From a checkpoint of a small transformer trained on Wikipedia: MLP 640 squared ReLU, 158M tokens.
Each number is 500 + 25 x the weight over its row's rms, rounded and kept within 0 to 999. Layers, rows and columns count from 0. Numbers have three digits each. The size before them is the row's rms in percent of the matrix's.

# down: layer 2 MLP down (transposed), 640x160, rms 0.0609, rows 340-423, columns 32-63
# up: layer 2 MLP up, 640x160, rms 0.0609, rows 341-424, columns 32-63
down340 119:512503499507506504544565515514501537443520477518500508539483495478540466478530501481494527479482
up341 088:504514500495505534485488500538418505527516511544515525532530495534487491513466485510497520526522
down341 119:511456472499501469478495469507466501501541508488486479501502525466479435497468477513463500508476
up342 078:565492464471492545507500486523465504520485500482506521497508443506504497476441526483492489518507
down342 079:503530500514532523528570491539501537510483503510480473537489478483552472523491487507485501444525
up343 075:512502494478492517509526484535472483449513467533510564481472465489459503452464529522472494485467
down343 085:520489530466495474494517483539494503470475485478499540499535527512480524482522492507508519543461
up344 143:487469498519519512535504494527448511485504487479462511482457518516460544491519499506525495544512
down344 143:505461471469480532493518505451493488541489510537500466519500506467489526509506527492486518482510
up345 030:495495487481471550536507469513481462524494485540517503504468513505514516539493533482468479495446
down345 020:473538491499500436534469532538522493527525508472466478439505529501548499509516468510462486530501
up346 075:522458466526490530532521508502428492519458514488501519472495495486450488504509532452497460514466
down346 069:496477464478527481538504487482533567503510543480488509529466481484463494519500443456490499472550
up347 054:507551474467450522505500532529496498521499476507495515542530503502518500512443477493487492478510
down347 046:444457503478543426472476445499517522491501521484462513541483504473514476496496530522496505505479
up348 074:521523473475526512542524499491476509535452462519531535473517521532468493525459505477516491558461
down348 068:528488527499493511513459489513496504421559522471518535489496479468525525509518462506480539476496
up349 105:514508537465484505544524533540429442489463473509520512476500490474516503466468508520485532487558
down349 109:522451523540524495503514486524474534490523464537501487483533500451502541473457496464500479504509
up350 107:492517436515464522500498470483462531502454511514465519504517537469505501486480509505502528522524
down350 106:512501499511493519513519511493514494516515524513510506472562507509500512509464475510535486507529
up351 040:487513510517490533508481471523465508548522506544512511516459480493518457520506493503505563524492
down351 032:511502492458524465498481499531506465504484505475480459476513515534544478517507485519468498533528
up352 136:489447488527517485494504519495518501482474460487520565503509475475519490455504473485521476477519
down352 154:492533514532515509479484523565495485529541489506481496493471514494498516563531499490505499508497
up353 128:477486520548492525503466529532450480499518514537494512495453489477505528469507496482504473525473
down353 140:550492511458499481477489471485517460463513520459510462511483493517526473479489494495466522493481
up354 062:508513483491495472545482485542491462506539523498474550476528495519483487514464485540475546507453
down354 055:498556510506485529498517455501514548536480504509518481508432491476493540503510517454532451470494
up355 125:494542483490477543481485517485496518498533521478561548504517533523495481464467502512534530463511
down355 152:504478482471481464470569532521525486509499518492493500508512512462526490538527485500486522526478
up356 073:518495488484488548478534505533513530508517504481501524496509471528510525454513515491525510538493
down356 071:490447489502499548474497498514495492511536528493510555492467487484528553521467512473442443503539
up357 139:543525497521481528507482453521473469537502507490524504531495508520488448484498451477535486507489
down357 137:525477494520530527473475493510463506473529537505485510508512498501445503459530526496485525501496
up358 088:492500529504489511496452511524445481510515525515499521481495512468512526499448520459447541477499
down358 091:543487501524519482465519546515505429505463507498517494491439492507505479530507503480549498477541
up359 064:554526514498491526532456556506482472473474483441503489549494486509476547521501467531500525533475
down359 064:490513447514503508502511508513539472483529508507479491500485481568488479525554514535467521472510
up360 141:495498509525503496497529465486464499525500503530478522484454548538488497484482510547464504465529
down360 142:547479473495532485540454500515487513489444501463485499517533461498507455505521512462486489495501
up361 134:505467481493477538508527531507495438494497473522498568516447470502467495502458500525504511528469
down361 130:492525518496513507449475507505511517481474474480512529527524530519497501518503462477521450497516
up362 038:495526496514507484487460475536483490481474479491518545460516503453444525535481505523530488477517
down362 028:487461499498501498502542519450564532487473511531498471486531536520555516475471509494522496520501
up363 032:511512464478550510540485488538488490487521537524448550487464503473513452538459539489528537490513
down363 028:463484502493460476511531485520470497512490522532482511538487519495485514491492491487490516444506
up364 093:487520510489486522557459496524482501543514512483500541479524513493442556503533500528478530501550
down364 089:508489515510504505524534497484468475495509485487487524519472489485497518494509574504508538466466
up365 112:544532479543487494528499506519498558505494486562471527483496474498526521502480518503526512505507
down365 108:483507478496508480500468517471509479523470505489566501552529495492501466520472474533525505507509
up366 054:497490490491506528461504509540443478477501485559437503518512489513545517508495481525472498501465
down366 055:585470500494519473494474498451547551520475487505498492497481489474488491521503485462511477472558
up367 086:491523508505530488519483519456494468463498496510505512484518494465495494507501492480497508518501
down367 091:517514496459493439471463510498456498484544510471472535523493515514533477522484505507503521553534
up368 087:494500516486497506570511476500519526502454508529486514502441495503519523522480467502530458468497
down368 080:542513492494507534505522481510504486492507512492521495516466515490549473471518511534493526505528
up369 093:535501464573530507538508524516467523503515522499483504515477471477511553497469473521503472522508
down369 083:501518488456501479498561524494520524514457532490487525520506507525488477488472474521510492533472
up370 102:507502526483458503550488477538457510513510538497513525485519468465527500492463468472497487457472
down370 098:506496515469495531510461499493535510457469478523516507509455476496492511548508519521496469473486
up371 077:506493521524526476471532494545486458518486550502501514540453482501513510523458511498478502490470
down371 078:521516443540487523464501538474495483499511506496483500509452529430508496527553511519516505488514
up372 078:446550507483532490542518534519474475516487500485506536459506496497498501494494480502485526443477
down372 081:527498468508493496459520503473516504489514529519481512483498481478469555482494504510538487515526
up373 146:512541512471518527512503502496504500483491474523510561491525469468526489505506507471488496492465
down373 171:519483536489488492477521509475492538479500496513495485491527474507540587490515477487490539484511
up374 103:543527510516522491524481500509472504497465498512462555530509468465458494517521489502520469522482
down374 103:510504491518491549517521466516493492497464476505455504486511498504485470503512477510485506489485
up375 092:535472417496478522496470457491514523523498470473521529477503530491544478480472512494511491507475
down375 079:467485514437462500513516521499479487474477458500469464510517478517472528499488479497476503479520
up376 128:519529448512497536473507524553487502511485507512465525523487512475434524504464474516544427502539
down376 127:509530552430518521471511504501492476509491515509509523485518491511525493511493458509508505516473
up377 096:449466467534521517459469484520447514508538510523496526527545462478479493504482500506542525484483
down377 091:495498541504501501516498483505492510503510539496513543474512543534514480492480451540527475492492
up378 151:513487472484509535500503522553457518470511540511498518499514523504493530480472478527487461502491
down378 140:480526457477497523518527518544446459465520508514502518531510494522508481508471520465498544526512
up379 088:493545445508489494504535514544495471499488547501484497498518469482464471477534462511504496491445
down379 083:545477555477504501531536488494534510498515501531496500544511497504497504486494485517467479466469
up380 098:526514491484496501498480493539502536523504502525487540495521525455500485521473468501474530497484
down380 096:522450480493478489481531472490504460514497496481516493489492526529469527465537437494499537450481
up381 079:490506530464478509535493501504463485524493528491528530551524506486434531490506477530478495473536
down381 073:495466496514515523487506506445512497515508489468474524492460547502514497467482497474491444489465
up382 067:526494493535539522520560500503437475497503456487492484460465499493479474493509472512478449550463
down382 066:533482451493500492479470496473493518492503536523479495517530499501465477468500501504500498466497
up383 139:458514513487463502552525467563497515505485481535472527479468485492506503476488509509492463482513
down383 160:547488472480449522539491506481491467471525488516575520511479486489508507513529516521488507477516
up384 095:546474516497487510470467487498484514502505516493541535539479528479490475500460481503513530475510
down384 088:514489495482517502508505497529508503546462519545475509488510504531496463521535534495504488460468
up385 146:507520485503521527553516532529496518476474458513486478503478525488460482522506498587487517525519
down385 138:487519529516500481533478521487458508461531507531499513489493500508496486479465487489549486501530
up386 117:514520506483505525536484512523468513477486490514463530514490500487516517523531473515451512535498
down386 121:511554475468487536501511456504486501507526518470485522519517510523538519522520551521496487514494
up387 141:514508483511514490546489475521501509518496464517531508500494513481509552525469517561488509490523
down387 132:495475475526491518508471495466517515496509474528531472485492506532491498502525493495494520463508
up388 066:456491461523461502494533467500478504475464468537541513505459496510521456525472494524521510510468
down388 056:533528509510488494511459508476490478498538532499466505497513487462487505472532467489476503480509
up389 079:487538519491523485521500457468466500484520518484527498461484499497496470491479517502455477475543
down389 072:548490530511461510506477501529507490501497538475540470492483477469489492497542482496510515522486
up390 097:493532521531509494551494487493497491501490520541505544474523506499491518501500457487474513507513
down390 085:522493508457494523522515495516543499481499522505502499502460463491513534482513539531505521536487
up391 102:519505482510484504524520511517420464520471537477483510504497483468513466467479459487539473483512
down391 108:481502483518503441501476460520499525534538505509488465502507499466462502471499502502518494496486
up392 054:511490527504524508558506452508473517530500467486494497507511512510525529548504497459465430478489
down392 067:520531551509465502421499491475458509532481443509502534484521493496495464493506519497464514458523
up393 145:483514474546469525495500510566508487503484529542501502511525546494492481464520489540507486505516
down393 128:508530502500522500515542502565472524492499469524485526517480520494524550509535535534518524526510
up394 137:531488473458530516455503515536442541471462508499462547528526525496490555487483485506497477466509
down394 138:509548529470518541493494529489519485483486465522479503536469511509499494493481519482435500530507
up395 052:532512494475522501492469468492480510545505518483547533480515481501506490462483511525499485537521
down395 046:525532505540500501539524487525537523474486499507470459522519504535506492482546445487512522432537
up396 091:496504504481485508492542491501452439524509467517496510497453483482465515500496501512522494494457
down396 080:483485545502544533490462502547509480482494538456457500500512471498523456503480507447525487536495
up397 066:488508465546543564500488494525521518525523493510511509486532543487532521496482468479540486484510
down397 059:544513508486509499505457495499544506458512498512485474560507493561503529502485529508458511510512
up398 096:501527515491537488565481487530515505491523476530524525513507450478511537528526499470503486464493
down398 091:494506459534501513466527471487517492499469506498498574543511478481481515515519537517487516503499
up399 132:500495442503484524499459467541460519511505515503523549536483469520488481496461465510500506502508
down399 134:554487505501494500443519503506475519490482487496536531526542510484466445480476509475512501514501
up400 039:463530448477490560513485509530491529509479484515516564482506489488499561463499453479488514505473
down400 023:514514526524497512462527471489532541497514552480524493528502506516489472542504541539513492485529
up401 132:482530532488505564539511511531487457517484496493504506478544534507476485452539466505479494518512
down401 158:483516508472465480489457519462493495490494520500454463464491485535500490493513507488528535451509
up402 126:475518482483508512513489530524500486495499531495528560522518514464527449499511522524502526515475
down402 140:514474506478504463491501466495507513463501513484539505503527516506518514497511465549521509499501
up403 090:495500489523550516525526500562470525497520470514529507514491504513530531465489497486475504521487
down403 093:513518518464544528495532508522422494528421503485510481501462498496516482477486491503522483509500
up404 119:508539505533495513545521529500469487559478474502504548493470491495499501488514497498534467511469
down404 129:508458466449506486496500540486489508505510538493507501439516491511528442511496479502468524449533
up405 077:547472496510498544520555530498442529501475514490517511554500490456519524527473492500513476487482
down405 065:477504498501507476456484502463504546541429478491488475471461492489511474487516489503484458467482
up406 096:480521523467538534500515504498483492506462495500511527504498546512523493500461500520541511493514
down406 087:503524520511544473511504466471554493466477505477436529479536499503475484501530552498499502506506
up407 073:542499515524494564475501486486483487485450475501523492519497465504496481515488457509475485501484
down407 066:509518510482522495475531484506483510474489487463466520495494493507469490514525509499492483499469
up408 094:499522507517514476572466507533467518519488501506495543545488500463489494516508538510491501501498
down408 127:468507501512478527500475493531493483500524482502500459505463495482535484480471539483450507504491
up409 109:523518475503512502574542446501494463512512482473509521479455507481481493510496510524528470461498
down409 121:516468483497503463502466497493469500520513507502532489487490522496544510534507490456481530464546
up410 099:501522498482504560513496518587461512502511473510503481476503552512505513470467495518527462485509
down410 099:471482533500488497526441509490560526500478492514523474517524487504494513528511477495482564493488
up411 085:495469538515514509497531505542484432492480500463536531492498486502492515499524473480508459483506
down411 083:521505516494504464463529500493547531480526538507499538496478507509506515490502560490473469540502
up412 095:499476490498492515553494530575486491513537483506460530494501509463511503488467502515520528523493
down412 106:442523501500493486512499476490493483465482521493492487531497493468465503514506497487523517514501
up413 112:534473505503517492499479507509462516491534492501515520533470478535482478525484535530447522494501
down413 112:501479514520492501497558507463523508481513505501516526489493485510475495514455481524490507507512
up414 099:473519518515568533528475495537451511507492485501512512489520506543539487490511471509512477487473
down414 092:531506476473452529470521473482538490522498503457480470517472515474462501499500454505457459482523
up415 079:489480513523497498479548520526499495531510503479496506507516506443472517480504480494538497500499
down415 076:495495556489519519509487499487483485482472491561513527488499468465493492517520534485477505560521
up416 090:517518457515495536485507515558508493439493481525489524512505474487492518504462472453509507510510
down416 085:487526481470500500529497536501498551506504507502470511537497496503496485494535527535542504537522
up417 051:487494480498510524487497508498466499531520477591478517483524489483513543495501455514513485546523
down417 050:525500515441500488489519497510503526448465527466531486534472485510486524490486514508548484484500
up418 098:503535480479486490450511485507465487517528504474502559495482490501476500486469516467489517495478
down418 106:508522496495490483500507506536481521509527508492495500480522516488525533530468475473506496492516
up419 045:494521482485484526523457495453479502505544540517507525503467486421487510504469506498518520523472
down419 037:541498524494505474485490554516531526487486498459461521506471440510503489481494519521516478491542
up420 040:479447515537463499503530483557479514529509504533502504467509498530510495530501474456479492501460
down420 027:517508482483539509505519509539475472465510550473493539508513530532548546435504535511536517520527
up421 087:542511485507506535541504473528479551505548505479469516522457492490495512489487518465505458474521
down421 081:457536503506444503519501456504479495533517488519516506524521481534519526540478523477522495559492
up422 084:527476500472499508517506507579455531478522483493526512453524518475501520491490489512508516495512
down422 076:497523501479521483507482533468477521461476470497537514475460492428509559471490454523531499539521
up423 113:472486487490515503467483510531492526496516513499528509520514514522495476514488494505537497528465
down423 114:496512482465451486516473541490493448495474487490482531491507481506513505525508556519484478456501
up424 096:504479473520485515503512504480483494485442510527473526497519499472515496513484523475516507484517